Weights of a small transformer language model: 440M tokens.
Each number is 50 + 10 x the weight over its row's rms, rounded and kept within 0 to 99. Layers, rows and columns count from 0. The size before them is the row's rms in percent of the matrix's.

# down: layer 4 MLP down (transposed), 512x192, rms 0.0733, rows 337-371, columns 64-127
# gate: layer 4 MLP gate, 512x192, rms 0.0873, rows 338-372, columns 64-127
# up: layer 4 MLP up, 512x192, rms 0.0756, rows 338-372, columns 64-127
down337 104:69 53 56 39 46 57 38 51 45 24 59 40 40 67 38 51 62 55 52 50 31 42 62 44 46 38 45 42 58 52 75 43 54 61 39 84 58 53 45 55 49 50 40 50 32 41 62 50 46 69 55 48 54 44 44 27 50 33 63 61 47 30 49 46
gate338 100:34 56 56 36 55 51 42 42 62 54 58 44 58 71 45 31 49 49 43 52 47 53 37 34 61 47 52 45 36 42 57 34 49 43 67 57 46 71 52 39 79 59 51 50 36 49 52 54 42 51 43 56 42 50 55 48 42 58 73 41 39 45 42 65
up338 098:62 35 54 54 50 45 54 49 62 69 57 58 59 63 59 41 40 50 49 53 41 40 37 45 58 50 66 58 45 68 73 37 50 50 52 39 43 49 43 28 45 59 63 43 64 51 50 61 56 43 50 56 48 37 68 20 55 56 58 55 68 45 53 41
down338 101:33 41 70 66 48 56 56 52 52 62 40 40 42 38 46 47 45 54 73 44 42 43 47 37 50 70 68 65 50 47 50 55 52 38 36 52 64 65 61 48 40 19 53 52 52 44 55 60 46 57 31 40 38 63 45 54 52 48 50 45 45 47 57 55
gate339 094:43 41 37 49 46 53 53 53 52 40 39 37 53 52 56 55 58 46 57 47 31 56 47 33 64 52 44 50 48 49 48 41 65 39 63 53 47 44 43 67 49 59 57 53 35 42 65 69 51 38 61 47 65 65 55 59 59 49 46 53 43 52 32 56
up339 104:50 58 46 37 30 31 45 32 57 54 50 39 43 55 63 61 48 55 47 45 37 51 42 42 43 51 69 54 52 55 48 33 66 47 49 54 63 42 44 35 60 57 57 64 50 59 65 41 40 42 45 47 58 65 58 44 55 42 48 46 53 40 38 54
down339 106:63 42 52 48 48 41 42 33 51 58 53 43 46 50 63 38 51 57 44 74 61 46 44 50 47 59 59 46 48 51 46 46 52 45 62 48 39 57 54 61 47 60 56 54 53 45 58 58 48 34 45 70 55 53 67 48 56 35 20 32 61 59 32 66
gate340 084:36 54 44 47 51 51 59 56 65 60 59 40 55 59 37 68 39 49 55 60 39 63 31 54 55 60 54 41 41 49 41 39 78 47 60 62 66 57 52 42 40 51 34 55 54 51 46 49 58 51 58 61 40 68 45 57 31 57 33 58 57 63 55 45
up340 083:35 54 49 50 34 27 44 40 57 48 42 57 44 50 38 61 36 36 61 49 59 62 35 64 52 56 46 56 49 44 46 55 48 55 31 52 75 40 54 49 61 62 43 39 65 55 50 40 62 45 44 34 51 68 51 59 49 62 51 54 51 55 55 46
down340 096:58 61 45 59 46 61 46 51 37 35 37 63 41 50 44 57 53 40 42 65 47 42 49 63 43 53 63 69 55 59 59 47 40 43 37 40 44 38 58 61 58 37 64 45 48 47 40 52 40 43 45 49 58 42 66 47 57 54 68 59 45 58 49 35
gate341 105:44 45 56 47 54 47 66 54 57 39 62 57 77 55 45 46 63 25 56 66 59 34 45 59 56 49 38 58 29 47 35 50 52 32 66 39 70 46 52 46 61 44 43 68 42 62 58 57 41 42 52 36 33 56 53 51 35 40 58 55 51 39 43 42
up341 101:55 47 60 49 49 44 34 48 42 51 56 41 48 32 46 57 50 49 57 56 50 39 60 61 65 36 49 43 44 66 20 63 42 61 42 50 47 45 36 51 42 62 61 60 47 58 59 29 46 37 46 34 55 37 42 42 47 61 47 40 34 51 36 35
down341 101:68 30 51 65 64 56 62 48 47 55 52 30 42 48 29 57 46 48 54 42 50 53 48 52 59 51 52 61 25 66 48 50 40 47 50 51 51 58 37 51 34 24 43 46 60 40 62 49 58 68 45 53 32 56 35 68 45 62 64 45 45 50 63 52
gate342 101:63 61 44 49 63 38 56 42 58 62 45 57 47 64 37 54 29 57 39 54 50 53 41 40 30 38 58 33 50 66 59 23 50 31 51 43 42 58 35 43 60 60 49 33 48 43 42 55 52 50 61 38 41 53 44 51 50 54 67 41 55 51 46 57
up342 102:55 44 50 51 59 45 27 53 23 49 46 66 58 56 50 59 41 67 47 60 65 47 47 45 41 63 49 40 51 32 61 54 40 62 57 51 45 62 47 48 39 40 56 38 30 44 46 46 44 52 45 45 49 53 54 38 47 39 42 52 69 45 56 43
down342 105:50 52 51 69 41 50 41 70 63 47 57 43 40 46 53 49 46 45 43 52 45 57 63 42 51 55 53 46 67 43 51 58 62 60 42 65 35 32 52 49 74 36 54 58 26 55 52 57 63 65 54 42 33 54 59 49 48 52 40 45 48 58 39 46
gate343 106:32 51 63 49 53 65 56 69 49 46 43 48 41 35 49 50 62 54 55 36 34 62 48 35 59 36 42 31 59 56 47 34 45 41 68 45 56 58 61 45 49 57 59 52 42 60 62 56 57 52 54 52 62 35 56 51 61 43 57 41 45 43 64 36
up343 099:48 48 54 62 47 57 41 41 35 71 45 62 47 46 48 58 47 40 52 46 62 53 26 56 39 61 34 51 66 55 51 46 46 38 42 46 54 49 47 50 34 44 45 60 54 33 58 38 26 57 50 67 43 46 43 45 68 45 33 72 39 44 47 51
down343 104:31 50 58 47 52 57 49 42 42 47 47 76 40 49 36 67 53 41 42 57 61 51 40 66 55 44 37 61 37 55 53 52 41 44 75 50 54 47 62 39 36 55 51 52 50 44 53 53 69 46 35 37 65 42 33 31 66 55 41 61 36 48 80 41
gate344 095:61 34 65 49 47 62 62 60 62 41 30 67 60 58 38 67 38 51 56 54 36 57 48 48 47 50 42 47 36 57 50 43 42 37 49 52 54 54 52 57 45 47 31 49 47 57 56 37 60 37 66 47 54 48 36 24 81 56 50 58 47 52 39 43
up344 100:50 74 53 51 65 64 68 49 55 47 54 63 45 53 57 48 58 49 39 42 50 40 64 23 54 45 45 63 38 44 39 44 35 33 53 49 50 52 64 50 47 45 71 67 37 55 59 51 53 52 57 46 49 27 53 41 60 53 46 36 54 36 46 42
down344 098:45 40 48 41 46 49 44 42 45 54 59 51 54 61 60 49 51 53 31 42 50 56 55 44 48 66 59 49 39 50 39 47 56 40 55 56 35 63 43 43 42 41 52 43 47 37 47 45 23 34 24 53 38 51 51 66 49 69 71 43 46 49 58 52
gate345 099:39 54 69 31 64 69 55 41 66 55 58 69 41 54 45 49 58 55 38 54 50 52 39 53 29 53 57 46 51 40 52 49 47 36 65 58 38 50 53 64 64 54 61 63 53 59 37 72 58 49 63 36 44 56 37 51 41 60 62 52 44 44 33 66
up345 104:48 64 43 54 30 33 70 65 49 65 67 65 55 47 63 66 61 59 56 44 43 39 47 37 57 52 47 47 43 57 71 31 32 40 49 50 51 45 51 54 58 70 48 40 71 55 54 48 49 41 48 48 37 45 55 51 36 55 42 53 56 41 54 32
down345 106:54 40 54 44 50 69 56 51 50 51 48 61 58 59 57 46 50 52 64 62 41 42 47 54 56 55 64 56 54 48 60 40 57 49 35 48 59 47 52 47 47 67 53 46 41 61 49 47 34 64 39 48 45 42 28 52 46 49 80 56 61 62 47 54
gate346 100:40 62 50 40 62 61 36 61 52 46 59 40 66 43 48 47 27 59 40 49 57 50 52 69 54 51 59 36 44 40 51 44 54 45 54 58 34 61 46 42 49 56 43 53 58 51 38 53 54 37 65 38 37 54 48 38 63 51 46 58 22 67 48 55
up346 096:58 68 47 69 54 62 47 57 52 43 54 65 53 53 37 48 45 61 41 60 35 56 48 50 41 50 40 60 62 58 75 42 49 52 49 39 41 55 24 49 44 64 48 60 31 51 41 51 58 38 63 63 53 48 51 48 64 52 58 65 44 53 58 33
down346 095:43 41 44 54 44 31 43 39 38 42 27 48 41 62 43 57 46 50 41 58 54 42 56 53 52 47 52 55 45 68 35 36 62 64 43 61 46 44 46 51 38 42 55 52 48 58 49 47 56 74 52 38 52 47 49 52 62 57 41 41 51 33 44 52
gate347 103:33 45 37 49 41 62 68 51 50 54 47 38 54 51 52 59 56 51 55 65 61 64 49 41 39 59 49 29 58 37 54 54 58 37 59 64 49 67 60 50 59 48 45 50 42 38 39 59 56 32 49 59 33 34 47 46 53 45 35 40 75 50 51 34
up347 099:34 40 54 49 63 58 57 55 34 60 61 51 47 60 60 53 48 61 49 37 54 62 54 57 63 53 55 40 48 45 56 46 31 38 40 50 47 39 45 44 43 52 47 46 51 42 68 44 34 50 34 60 35 35 64 47 54 44 56 61 50 58 50 42
down347 104:46 37 47 53 54 56 52 52 61 55 35 51 54 57 46 37 50 41 64 79 61 61 43 31 48 76 51 58 61 61 40 63 51 46 41 47 53 43 60 55 62 25 58 45 59 42 44 45 78 60 48 59 49 40 44 49 36 44 51 61 44 37 48 56
gate348 101:34 53 62 32 49 58 53 51 59 59 61 28 76 53 50 41 51 44 30 49 65 58 52 57 60 52 65 55 54 40 60 38 49 49 65 68 48 61 59 40 59 58 36 43 58 44 56 38 51 56 50 45 68 57 52 46 33 59 48 60 72 62 46 44
up348 112:41 68 45 47 42 45 56 50 37 73 56 48 60 63 56 27 34 53 51 52 60 42 53 43 43 70 59 53 41 31 52 34 56 44 53 50 58 61 55 48 46 55 46 58 63 35 37 60 67 57 41 50 49 38 50 46 47 48 37 52 57 61 71 61
down348 100:49 61 49 54 60 58 52 36 29 46 50 53 53 52 51 61 32 75 48 64 64 54 50 52 55 66 49 51 33 49 57 50 69 56 43 37 65 39 39 48 36 50 46 61 39 52 44 49 42 43 64 63 55 40 51 53 32 57 56 53 42 36 46 47
gate349 097:55 52 65 61 53 64 52 61 62 50 51 61 56 61 46 70 62 51 43 62 41 75 40 57 57 44 41 43 36 44 51 51 48 49 65 62 53 37 43 38 46 50 51 61 41 48 49 51 55 40 45 53 41 48 51 60 55 50 54 61 51 60 56 46
up349 097:57 31 62 47 57 55 39 51 62 59 50 51 66 59 57 59 54 62 48 49 35 60 49 63 38 57 50 49 48 49 60 73 52 56 39 40 59 65 53 25 53 46 42 41 62 60 70 47 51 46 47 55 59 51 43 45 35 56 41 58 41 46 56 48
down349 101:58 48 39 56 45 37 33 44 58 55 39 47 47 47 51 51 53 42 45 52 61 53 28 61 39 66 44 50 56 35 52 66 53 61 34 27 39 70 58 29 61 32 52 48 58 56 41 58 52 43 59 44 57 54 59 47 47 57 45 46 56 47 72 69
gate350 104:41 49 25 33 48 47 50 51 51 54 52 29 52 66 39 51 50 58 58 39 56 52 48 41 56 35 43 52 47 57 53 59 42 63 47 64 69 43 60 56 54 37 48 47 51 59 42 47 26 48 43 67 42 46 48 42 60 63 53 50 40 47 48 38
up350 101:59 59 61 57 56 44 37 66 41 35 64 53 35 54 52 54 47 52 72 54 45 53 53 33 31 53 43 66 61 34 36 44 39 43 47 43 65 58 42 45 69 37 47 53 50 31 40 61 50 51 35 56 56 58 59 59 41 42 58 60 45 45 42 45
down350 103:51 56 56 68 54 48 47 48 44 53 59 50 45 57 54 56 49 53 36 42 59 43 58 60 54 52 54 25 52 62 46 38 52 40 39 59 66 39 54 57 64 31 36 45 62 29 65 49 57 57 37 55 58 49 56 40 38 42 46 55 44 51 52 65
gate351 102:53 46 43 39 50 71 62 53 66 39 52 47 65 50 61 30 43 50 50 55 37 53 42 42 49 58 69 31 44 53 45 49 65 40 63 70 54 52 44 64 55 34 43 51 57 62 39 51 51 59 60 73 43 65 44 50 41 43 42 48 53 68 64 51
up351 103:69 61 36 53 40 64 54 56 45 34 52 45 63 51 51 76 40 42 65 54 68 44 44 51 34 45 42 52 46 39 58 68 60 42 49 48 48 60 57 50 38 42 43 56 49 32 55 62 45 54 54 38 51 66 59 52 53 46 57 45 26 41 42 33
down351 094:39 45 51 49 55 55 50 42 47 57 53 55 49 46 68 49 48 64 48 40 59 53 71 33 54 27 47 38 61 42 64 45 50 36 75 46 47 36 22 36 40 58 43 53 48 50 64 68 37 32 56 50 55 76 45 32 59 62 48 51 51 43 47 53
gate352 097:41 56 54 26 58 49 56 36 58 46 51 55 56 62 39 47 50 43 11 47 41 43 41 46 63 46 65 48 46 61 46 41 42 58 65 44 58 56 54 45 39 44 44 61 49 47 46 64 61 53 53 47 47 56 56 44 36 70 52 53 39 69 60 24
up352 100:51 67 55 62 45 57 39 43 53 55 57 72 48 38 51 64 40 34 40 55 60 53 46 40 53 57 48 52 56 49 64 49 36 41 53 59 50 50 57 43 71 46 55 46 30 53 42 47 56 55 53 61 58 52 56 70 38 60 43 43 39 67 42 48
down352 090:52 53 41 58 34 49 42 49 52 52 65 54 45 45 46 49 49 53 50 43 66 70 55 41 44 58 62 53 60 62 57 57 48 51 47 57 53 39 60 55 45 47 55 38 54 57 34 69 45 62 52 50 58 60 56 35 49 49 35 51 39 55 46 47
gate353 141:40 31 46 26 52 67 60 61 59 59 55 33 73 59 33 55 43 57 52 42 47 64 47 42 40 44 70 39 49 67 53 51 56 48 55 47 53 55 60 52 49 42 64 39 42 69 44 61 40 49 59 58 45 62 52 40 48 57 59 49 41 68 42 56
up353 161:47 64 45 79 48 41 38 44 54 49 60 69 45 43 52 51 50 46 39 48 47 54 59 40 55 47 23 35 50 29 55 42 72 49 63 51 54 53 32 53 35 57 25 70 60 28 62 43 56 51 52 47 32 53 43 38 60 39 46 57 52 44 47 62
down353 115:36 60 52 64 38 49 34 48 57 59 50 58 65 54 48 53 46 51 42 55 54 51 54 44 48 36 32 36 67 45 56 41 55 45 63 55 44 56 51 52 50 54 33 61 58 34 80 35 46 33 54 26 46 44 55 48 50 43 56 50 60 51 42 64
gate354 103:54 53 56 46 61 56 62 57 60 53 37 41 45 67 54 57 48 63 55 50 30 40 52 60 32 60 55 37 58 68 40 41 56 54 52 39 59 55 47 58 53 47 53 61 60 57 38 53 34 60 53 43 54 51 53 53 55 47 29 46 57 54 32 44
up354 099:62 33 44 46 52 54 32 34 49 56 45 46 51 27 31 70 63 67 49 15 59 62 46 40 71 48 50 48 55 65 58 43 51 58 52 46 47 64 20 55 32 50 60 36 47 42 48 59 39 47 51 58 42 68 44 53 41 54 50 68 51 50 47 62
down354 094:43 55 47 63 49 51 43 54 55 59 40 35 44 63 63 52 58 35 42 49 43 49 65 63 47 33 40 71 43 57 43 47 52 53 45 47 58 42 46 57 53 65 48 45 55 49 55 56 48 12 57 40 55 49 52 49 47 37 50 53 43 43 39 49
gate355 102:45 56 31 57 55 60 51 55 49 43 42 60 46 40 42 53 56 40 49 57 49 56 31 42 33 49 77 40 45 48 60 38 60 55 44 43 42 46 53 40 46 50 73 38 58 45 61 49 54 37 54 47 52 52 42 45 28 36 71 67 51 51 48 45
up355 102:41 52 52 78 43 50 38 40 50 45 46 58 75 43 41 57 82 63 49 46 45 52 42 31 67 50 41 62 48 49 46 50 53 50 65 38 60 46 52 59 77 44 56 27 44 55 48 52 58 66 63 52 62 46 62 56 42 41 52 43 52 39 56 55
down355 100:59 43 42 57 67 45 59 59 48 75 52 41 54 68 59 78 63 56 41 32 59 28 50 36 47 57 40 44 55 31 62 37 40 34 47 51 41 42 32 69 56 60 54 38 29 52 69 41 34 52 54 59 46 53 51 70 45 45 39 30 49 33 35 68
gate356 093:55 50 44 46 58 64 54 53 69 64 57 45 45 47 47 55 44 42 49 49 60 54 56 45 54 42 54 41 58 37 57 42 46 39 64 49 36 44 62 46 24 41 41 59 67 55 79 45 53 38 64 60 54 42 26 40 34 54 74 45 61 47 41 40
up356 099:63 50 46 68 41 57 53 65 45 52 57 56 40 69 34 56 41 64 61 46 45 54 54 43 64 39 62 51 53 62 49 61 38 47 51 50 47 52 54 16 58 71 45 53 59 58 43 51 51 48 65 48 71 46 37 48 34 48 56 72 62 48 40 41
down356 098:70 51 64 72 45 54 42 45 65 50 34 54 48 53 48 44 68 51 27 63 51 47 46 51 49 50 56 54 45 65 55 50 46 56 71 49 45 61 43 48 67 66 58 60 40 64 59 33 42 56 48 57 67 69 48 45 52 52 52 64 48 58 48 43
gate357 099:46 65 45 57 52 43 52 73 61 54 49 69 42 61 38 67 52 57 41 46 29 49 44 34 53 51 56 46 37 64 46 46 55 49 47 43 62 53 49 59 32 44 47 50 47 55 54 63 59 33 53 51 39 36 51 44 56 51 25 41 32 58 22 50
up357 100:52 49 46 52 25 32 47 42 54 46 29 42 38 41 32 45 37 49 53 44 52 36 40 49 55 46 34 60 54 62 59 49 48 58 52 70 48 49 49 49 50 44 56 48 49 42 21 46 56 48 33 48 48 56 53 43 61 50 40 37 66 41 76 47
down357 096:56 55 61 53 53 57 49 62 54 49 39 50 47 57 44 64 61 26 55 66 68 46 32 69 56 47 43 52 39 29 62 47 48 54 45 51 44 49 50 24 49 54 39 69 25 45 30 36 54 79 53 54 50 34 49 64 41 51 48 58 61 58 60 44
gate358 116:49 49 24 47 60 63 62 47 46 43 45 47 61 48 30 46 45 42 59 36 63 72 37 51 52 43 52 34 51 50 56 58 44 36 68 49 43 54 48 58 46 54 37 44 38 26 55 42 59 36 52 54 30 51 59 37 54 51 65 58 44 56 18 45
up358 109:35 35 47 49 41 58 63 46 56 62 52 44 67 49 59 61 77 32 50 52 09 42 34 67 51 54 55 53 46 38 51 41 43 50 49 50 57 39 63 46 56 47 49 35 42 44 43 48 48 61 64 58 35 28 45 52 51 73 62 41 32 56 41 57
down358 110:46 60 64 64 45 54 34 73 44 49 44 51 44 51 53 46 59 43 63 50 48 56 39 48 46 54 58 42 39 62 53 48 39 62 33 39 59 40 58 42 58 63 46 54 26 50 40 45 49 52 69 59 44 45 45 62 63 47 42 43 67 75 41 50
gate359 099:26 58 63 44 80 62 68 58 48 48 60 34 51 59 55 61 54 36 64 49 48 52 58 69 55 44 68 52 40 44 46 46 65 51 50 36 53 61 35 56 58 48 74 32 62 61 52 46 38 46 43 41 46 44 48 44 52 48 52 62 59 60 34 64
up359 101:55 44 34 51 47 44 52 67 49 69 54 47 55 47 60 57 41 45 47 58 59 48 77 26 54 67 48 40 60 57 35 46 50 62 45 36 71 63 53 64 66 50 45 51 54 60 48 45 49 50 51 52 42 37 47 43 55 53 50 52 28 47 62 59
down359 101:51 46 59 61 54 50 46 33 56 62 49 67 46 34 55 54 58 53 47 39 66 41 39 40 49 58 63 42 56 47 49 34 56 34 37 58 47 46 41 34 49 60 44 52 57 44 49 36 60 87 65 30 51 54 61 64 41 56 46 46 56 46 35 47
gate360 101:48 33 36 43 60 60 51 67 55 50 42 54 62 50 49 60 34 39 26 50 62 42 39 49 51 43 47 47 38 31 66 45 41 54 63 63 38 50 53 31 59 62 47 57 50 49 45 65 63 56 50 47 39 64 61 47 42 68 48 45 48 52 42 48
up360 106:57 61 42 43 45 54 39 51 48 28 46 44 46 53 48 57 58 44 46 42 43 51 53 59 44 47 58 49 55 48 37 28 29 42 66 49 54 51 59 51 56 49 61 30 35 58 34 51 50 44 51 41 42 39 66 38 54 57 66 46 40 40 47 51
down360 108:46 49 63 36 56 46 41 58 63 58 40 60 63 46 69 47 65 45 52 53 56 55 58 55 45 63 45 51 45 51 38 65 44 37 41 34 43 67 58 43 46 40 38 55 54 51 41 55 47 45 78 52 45 43 54 49 43 49 51 52 59 47 69 56
gate361 094:55 34 37 55 62 50 63 57 42 48 44 51 56 44 43 61 47 36 32 51 37 50 64 53 56 43 45 34 44 57 65 58 55 48 56 37 59 53 40 52 39 38 47 50 54 54 72 46 51 37 67 54 47 71 41 57 59 53 49 60 42 60 43 74
up361 103:52 48 38 49 48 55 47 55 53 46 62 56 63 42 62 53 48 60 58 45 41 33 72 41 53 43 62 52 60 50 53 40 56 42 41 45 30 57 55 58 36 57 54 45 49 46 51 54 45 49 52 47 55 25 50 35 60 38 55 54 61 53 52 34
down361 103:39 38 48 63 39 36 35 57 35 38 33 46 59 63 59 43 46 53 35 74 58 44 50 39 44 38 53 50 39 65 46 52 56 32 48 48 70 36 37 58 38 65 58 53 44 42 67 38 67 28 48 46 50 63 36 40 42 50 50 70 47 52 58 52
gate362 101:56 46 47 50 56 48 54 60 54 60 72 42 47 63 40 51 56 60 51 50 42 48 32 40 55 41 57 23 37 57 42 51 60 51 63 55 67 61 45 48 34 44 49 73 64 44 67 55 62 35 48 53 68 50 52 59 62 44 53 59 49 61 67 46
up362 098:58 31 64 47 52 43 51 54 32 46 51 69 54 56 61 52 61 60 59 48 43 55 53 37 52 48 48 52 41 42 60 52 17 41 54 43 51 45 52 42 56 39 57 34 57 53 61 49 55 52 48 57 31 34 44 42 43 38 54 45 46 37 55 63
down362 099:70 61 38 62 35 44 60 58 48 38 33 50 64 54 36 55 59 58 49 61 41 58 38 65 54 50 59 47 52 33 54 68 32 54 45 56 49 30 44 57 49 45 46 54 39 64 53 53 56 46 64 71 34 52 46 36 30 60 56 50 54 44 52 40
gate363 102:39 43 59 41 46 40 42 80 60 58 55 39 61 47 50 53 46 53 64 39 52 44 51 58 34 54 46 48 55 70 57 48 42 42 71 49 41 57 48 66 46 29 36 73 54 53 47 65 47 46 33 72 41 60 48 42 58 64 53 53 37 36 43 69
up363 100:61 52 67 38 40 40 60 57 45 61 50 40 34 54 52 59 48 55 49 47 50 71 43 70 44 46 49 58 45 46 23 54 40 46 44 42 42 48 41 58 49 39 51 38 43 24 37 30 25 50 39 49 33 62 46 44 57 58 57 48 37 57 58 54
down363 102:39 58 44 62 64 54 46 50 46 52 57 58 61 52 51 47 32 42 45 51 48 32 48 56 47 51 47 55 45 55 54 63 38 52 26 55 45 47 55 46 63 62 41 54 44 44 45 39 40 49 48 52 57 53 43 76 26 62 62 48 65 59 43 54
gate364 101:40 51 50 46 60 46 61 66 38 59 50 35 60 46 42 28 44 57 49 40 40 42 59 33 30 64 48 44 53 60 61 48 52 53 47 45 61 48 46 65 46 54 60 45 54 46 53 61 55 46 43 60 44 36 34 37 69 58 69 43 52 55 26 69
up364 101:47 52 41 40 34 59 40 54 44 45 42 55 47 41 40 45 54 46 50 42 55 50 45 42 44 42 52 43 46 57 34 45 45 65 63 53 28 52 39 49 57 51 50 55 26 66 45 52 45 48 55 62 48 71 60 45 43 52 42 61 62 20 36 53
down364 098:45 35 33 51 54 40 42 40 58 28 45 42 58 46 38 57 63 50 54 61 39 43 37 60 50 36 45 44 41 47 62 33 55 44 63 54 41 32 38 52 57 64 50 61 53 44 46 49 43 59 61 61 59 43 34 63 73 55 51 60 63 38 45 53
gate365 093:42 45 61 30 51 56 44 53 56 57 69 47 60 50 53 54 40 46 39 48 44 33 31 41 48 47 59 52 35 58 56 45 38 30 61 39 39 48 31 60 31 37 52 60 39 55 45 47 68 37 38 44 62 60 68 45 47 56 51 51 63 55 47 51
up365 096:35 59 53 60 45 43 54 56 48 60 58 61 37 40 59 51 51 35 68 38 49 59 51 54 51 48 52 39 57 67 48 53 72 58 58 41 48 54 46 52 63 50 47 53 45 30 60 80 64 50 55 45 33 37 64 46 54 49 73 37 50 51 41 52
down365 098:42 47 50 63 40 64 39 42 64 46 48 31 53 48 50 55 49 64 33 49 51 47 55 29 58 46 40 38 61 42 54 55 42 38 46 43 58 41 41 61 48 52 50 52 60 57 39 38 47 33 48 63 57 58 48 49 71 56 52 43 52 55 46 41
gate366 099:50 58 46 54 39 43 53 45 50 58 60 60 49 41 38 62 59 43 55 63 48 39 68 53 48 42 62 42 38 48 41 66 40 36 59 50 64 56 36 44 50 37 48 40 34 52 36 43 61 57 64 64 36 48 39 34 39 57 61 41 57 54 62 52
up366 107:59 70 50 51 45 60 43 62 31 57 68 54 48 41 70 46 42 44 52 47 73 53 25 36 47 42 40 47 48 31 41 39 41 36 46 30 57 34 64 48 54 46 49 45 53 33 58 38 23 37 71 54 57 58 44 54 61 42 60 36 49 44 55 50
down366 104:34 58 59 57 49 54 46 64 44 52 59 49 51 68 60 51 56 50 60 51 49 61 55 56 25 34 38 47 42 44 27 41 60 54 54 48 34 65 74 60 35 68 56 54 58 56 63 50 46 52 59 39 49 46 68 52 70 62 32 44 55 40 54 53
gate367 101:54 44 54 54 55 48 52 37 50 50 58 39 56 55 47 42 59 70 42 52 33 42 63 56 44 49 44 49 43 29 51 54 42 47 63 47 61 62 52 66 61 51 53 69 54 59 48 64 67 67 63 43 65 54 33 50 54 59 58 50 43 38 60 46
up367 098:53 42 51 45 39 63 48 55 66 59 50 18 60 53 51 51 34 32 61 52 67 32 75 49 67 41 48 53 57 55 53 47 49 64 60 55 48 35 57 44 64 64 38 63 67 52 64 58 44 47 41 40 35 45 57 50 35 57 55 52 56 62 41 48
down367 099:40 55 35 48 50 39 51 61 36 56 43 58 37 37 34 54 56 60 39 32 64 39 37 54 50 55 38 17 48 39 47 55 54 45 47 43 50 53 57 62 41 56 56 51 49 62 10 47 52 48 57 50 53 62 39 46 46 46 60 39 65 38 36 45
gate368 097:43 61 38 37 62 41 65 55 54 54 50 56 48 54 52 52 57 59 68 46 59 72 51 57 44 60 40 57 65 42 53 48 63 54 51 52 54 60 41 57 35 55 43 41 30 50 37 44 38 58 57 66 51 46 33 54 51 64 63 50 48 67 45 73
up368 100:50 53 57 58 60 51 42 59 46 40 33 65 60 47 43 52 61 41 42 47 44 41 40 42 51 53 61 54 64 41 56 29 48 56 42 36 48 56 62 26 39 44 50 56 33 58 58 62 51 57 42 51 68 48 49 52 50 44 56 51 34 56 26 56
down368 102:53 53 58 39 47 49 66 43 51 36 65 37 51 47 52 60 47 53 45 43 53 53 59 54 54 58 60 44 54 55 30 34 67 42 58 63 40 61 41 58 49 50 67 56 57 47 38 55 57 57 53 56 41 62 32 54 55 46 52 46 50 44 43 42
gate369 103:51 31 56 50 53 56 61 41 44 50 63 56 43 59 42 51 44 40 35 53 43 62 52 31 67 38 52 41 51 44 57 49 49 38 50 46 51 33 39 55 40 43 52 60 50 51 40 44 44 43 43 63 46 79 72 26 32 49 41 38 31 43 52 47
up369 101:66 32 50 44 80 38 38 59 60 45 56 62 45 61 51 48 54 46 41 73 33 38 74 47 64 50 49 50 36 57 34 57 56 57 46 43 36 61 48 37 30 50 56 48 54 44 53 46 61 58 41 53 38 64 51 66 44 41 44 40 45 63 63 66
down369 104:68 46 46 34 60 44 39 55 53 35 57 66 41 49 43 45 54 36 52 60 27 53 48 44 40 52 39 50 40 63 41 50 56 68 46 63 55 51 51 53 38 48 37 41 49 38 35 62 64 64 50 32 72 44 28 63 36 49 54 63 61 41 47 48
gate370 104:48 46 46 44 44 55 30 34 49 61 72 45 46 31 53 40 65 48 48 49 53 52 30 52 42 35 50 62 56 29 47 39 46 61 49 34 57 50 43 38 49 50 28 40 73 68 62 42 41 35 54 56 52 47 48 45 50 57 58 39 41 52 42 52
up370 102:64 33 40 48 47 45 51 39 55 53 42 43 52 60 43 33 45 54 27 59 48 49 63 39 64 55 54 48 53 50 33 61 33 35 56 43 58 41 25 44 62 53 67 22 54 45 47 50 52 68 61 47 43 66 36 59 59 50 61 38 39 59 60 50
down370 105:67 48 33 48 49 44 52 55 53 50 48 43 51 67 38 61 67 48 53 39 53 62 60 42 42 18 44 41 60 49 61 42 63 31 55 47 53 53 50 44 59 55 45 62 41 39 43 51 58 53 50 43 57 42 51 43 49 44 60 58 39 54 57 59
gate371 101:38 67 57 37 48 69 50 62 42 66 45 43 56 60 44 56 70 45 38 50 47 47 49 40 39 39 55 43 52 34 40 40 51 39 48 49 42 50 57 38 48 16 63 53 46 54 38 52 43 51 52 52 53 50 52 32 56 70 69 48 60 42 61 44
up371 099:45 39 58 61 40 45 37 49 46 55 63 47 58 60 46 51 48 58 36 57 29 37 36 45 48 40 38 55 43 45 39 48 61 43 55 43 56 36 36 29 54 39 32 58 44 68 60 56 51 47 50 41 38 53 59 49 37 55 39 46 37 54 72 49
down371 103:47 56 59 21 59 55 51 42 49 67 54 53 27 39 49 48 57 48 60 57 50 51 60 40 58 53 47 46 52 38 44 55 47 46 44 30 57 60 62 38 44 50 55 59 37 44 40 54 50 54 47 65 41 37 48 53 51 49 47 55 52 34 41 62
gate372 112:30 47 38 51 65 45 51 68 66 47 56 54 56 57 36 44 56 33 30 55 71 57 35 42 41 44 42 47 38 57 50 41 57 49 54 51 69 42 38 57 44 44 45 69 58 50 60 48 58 44 44 50 61 68 68 56 49 52 54 55 38 46 48 56
up372 105:39 58 51 46 48 47 59 39 56 48 66 60 48 57 57 45 60 61 33 61 52 51 44 71 44 50 60 51 56 45 31 54 82 44 42 71 41 54 39 51 58 47 61 66 43 56 41 61 48 42 40 48 56 31 33 61 48 44 58 57 51 28 53 45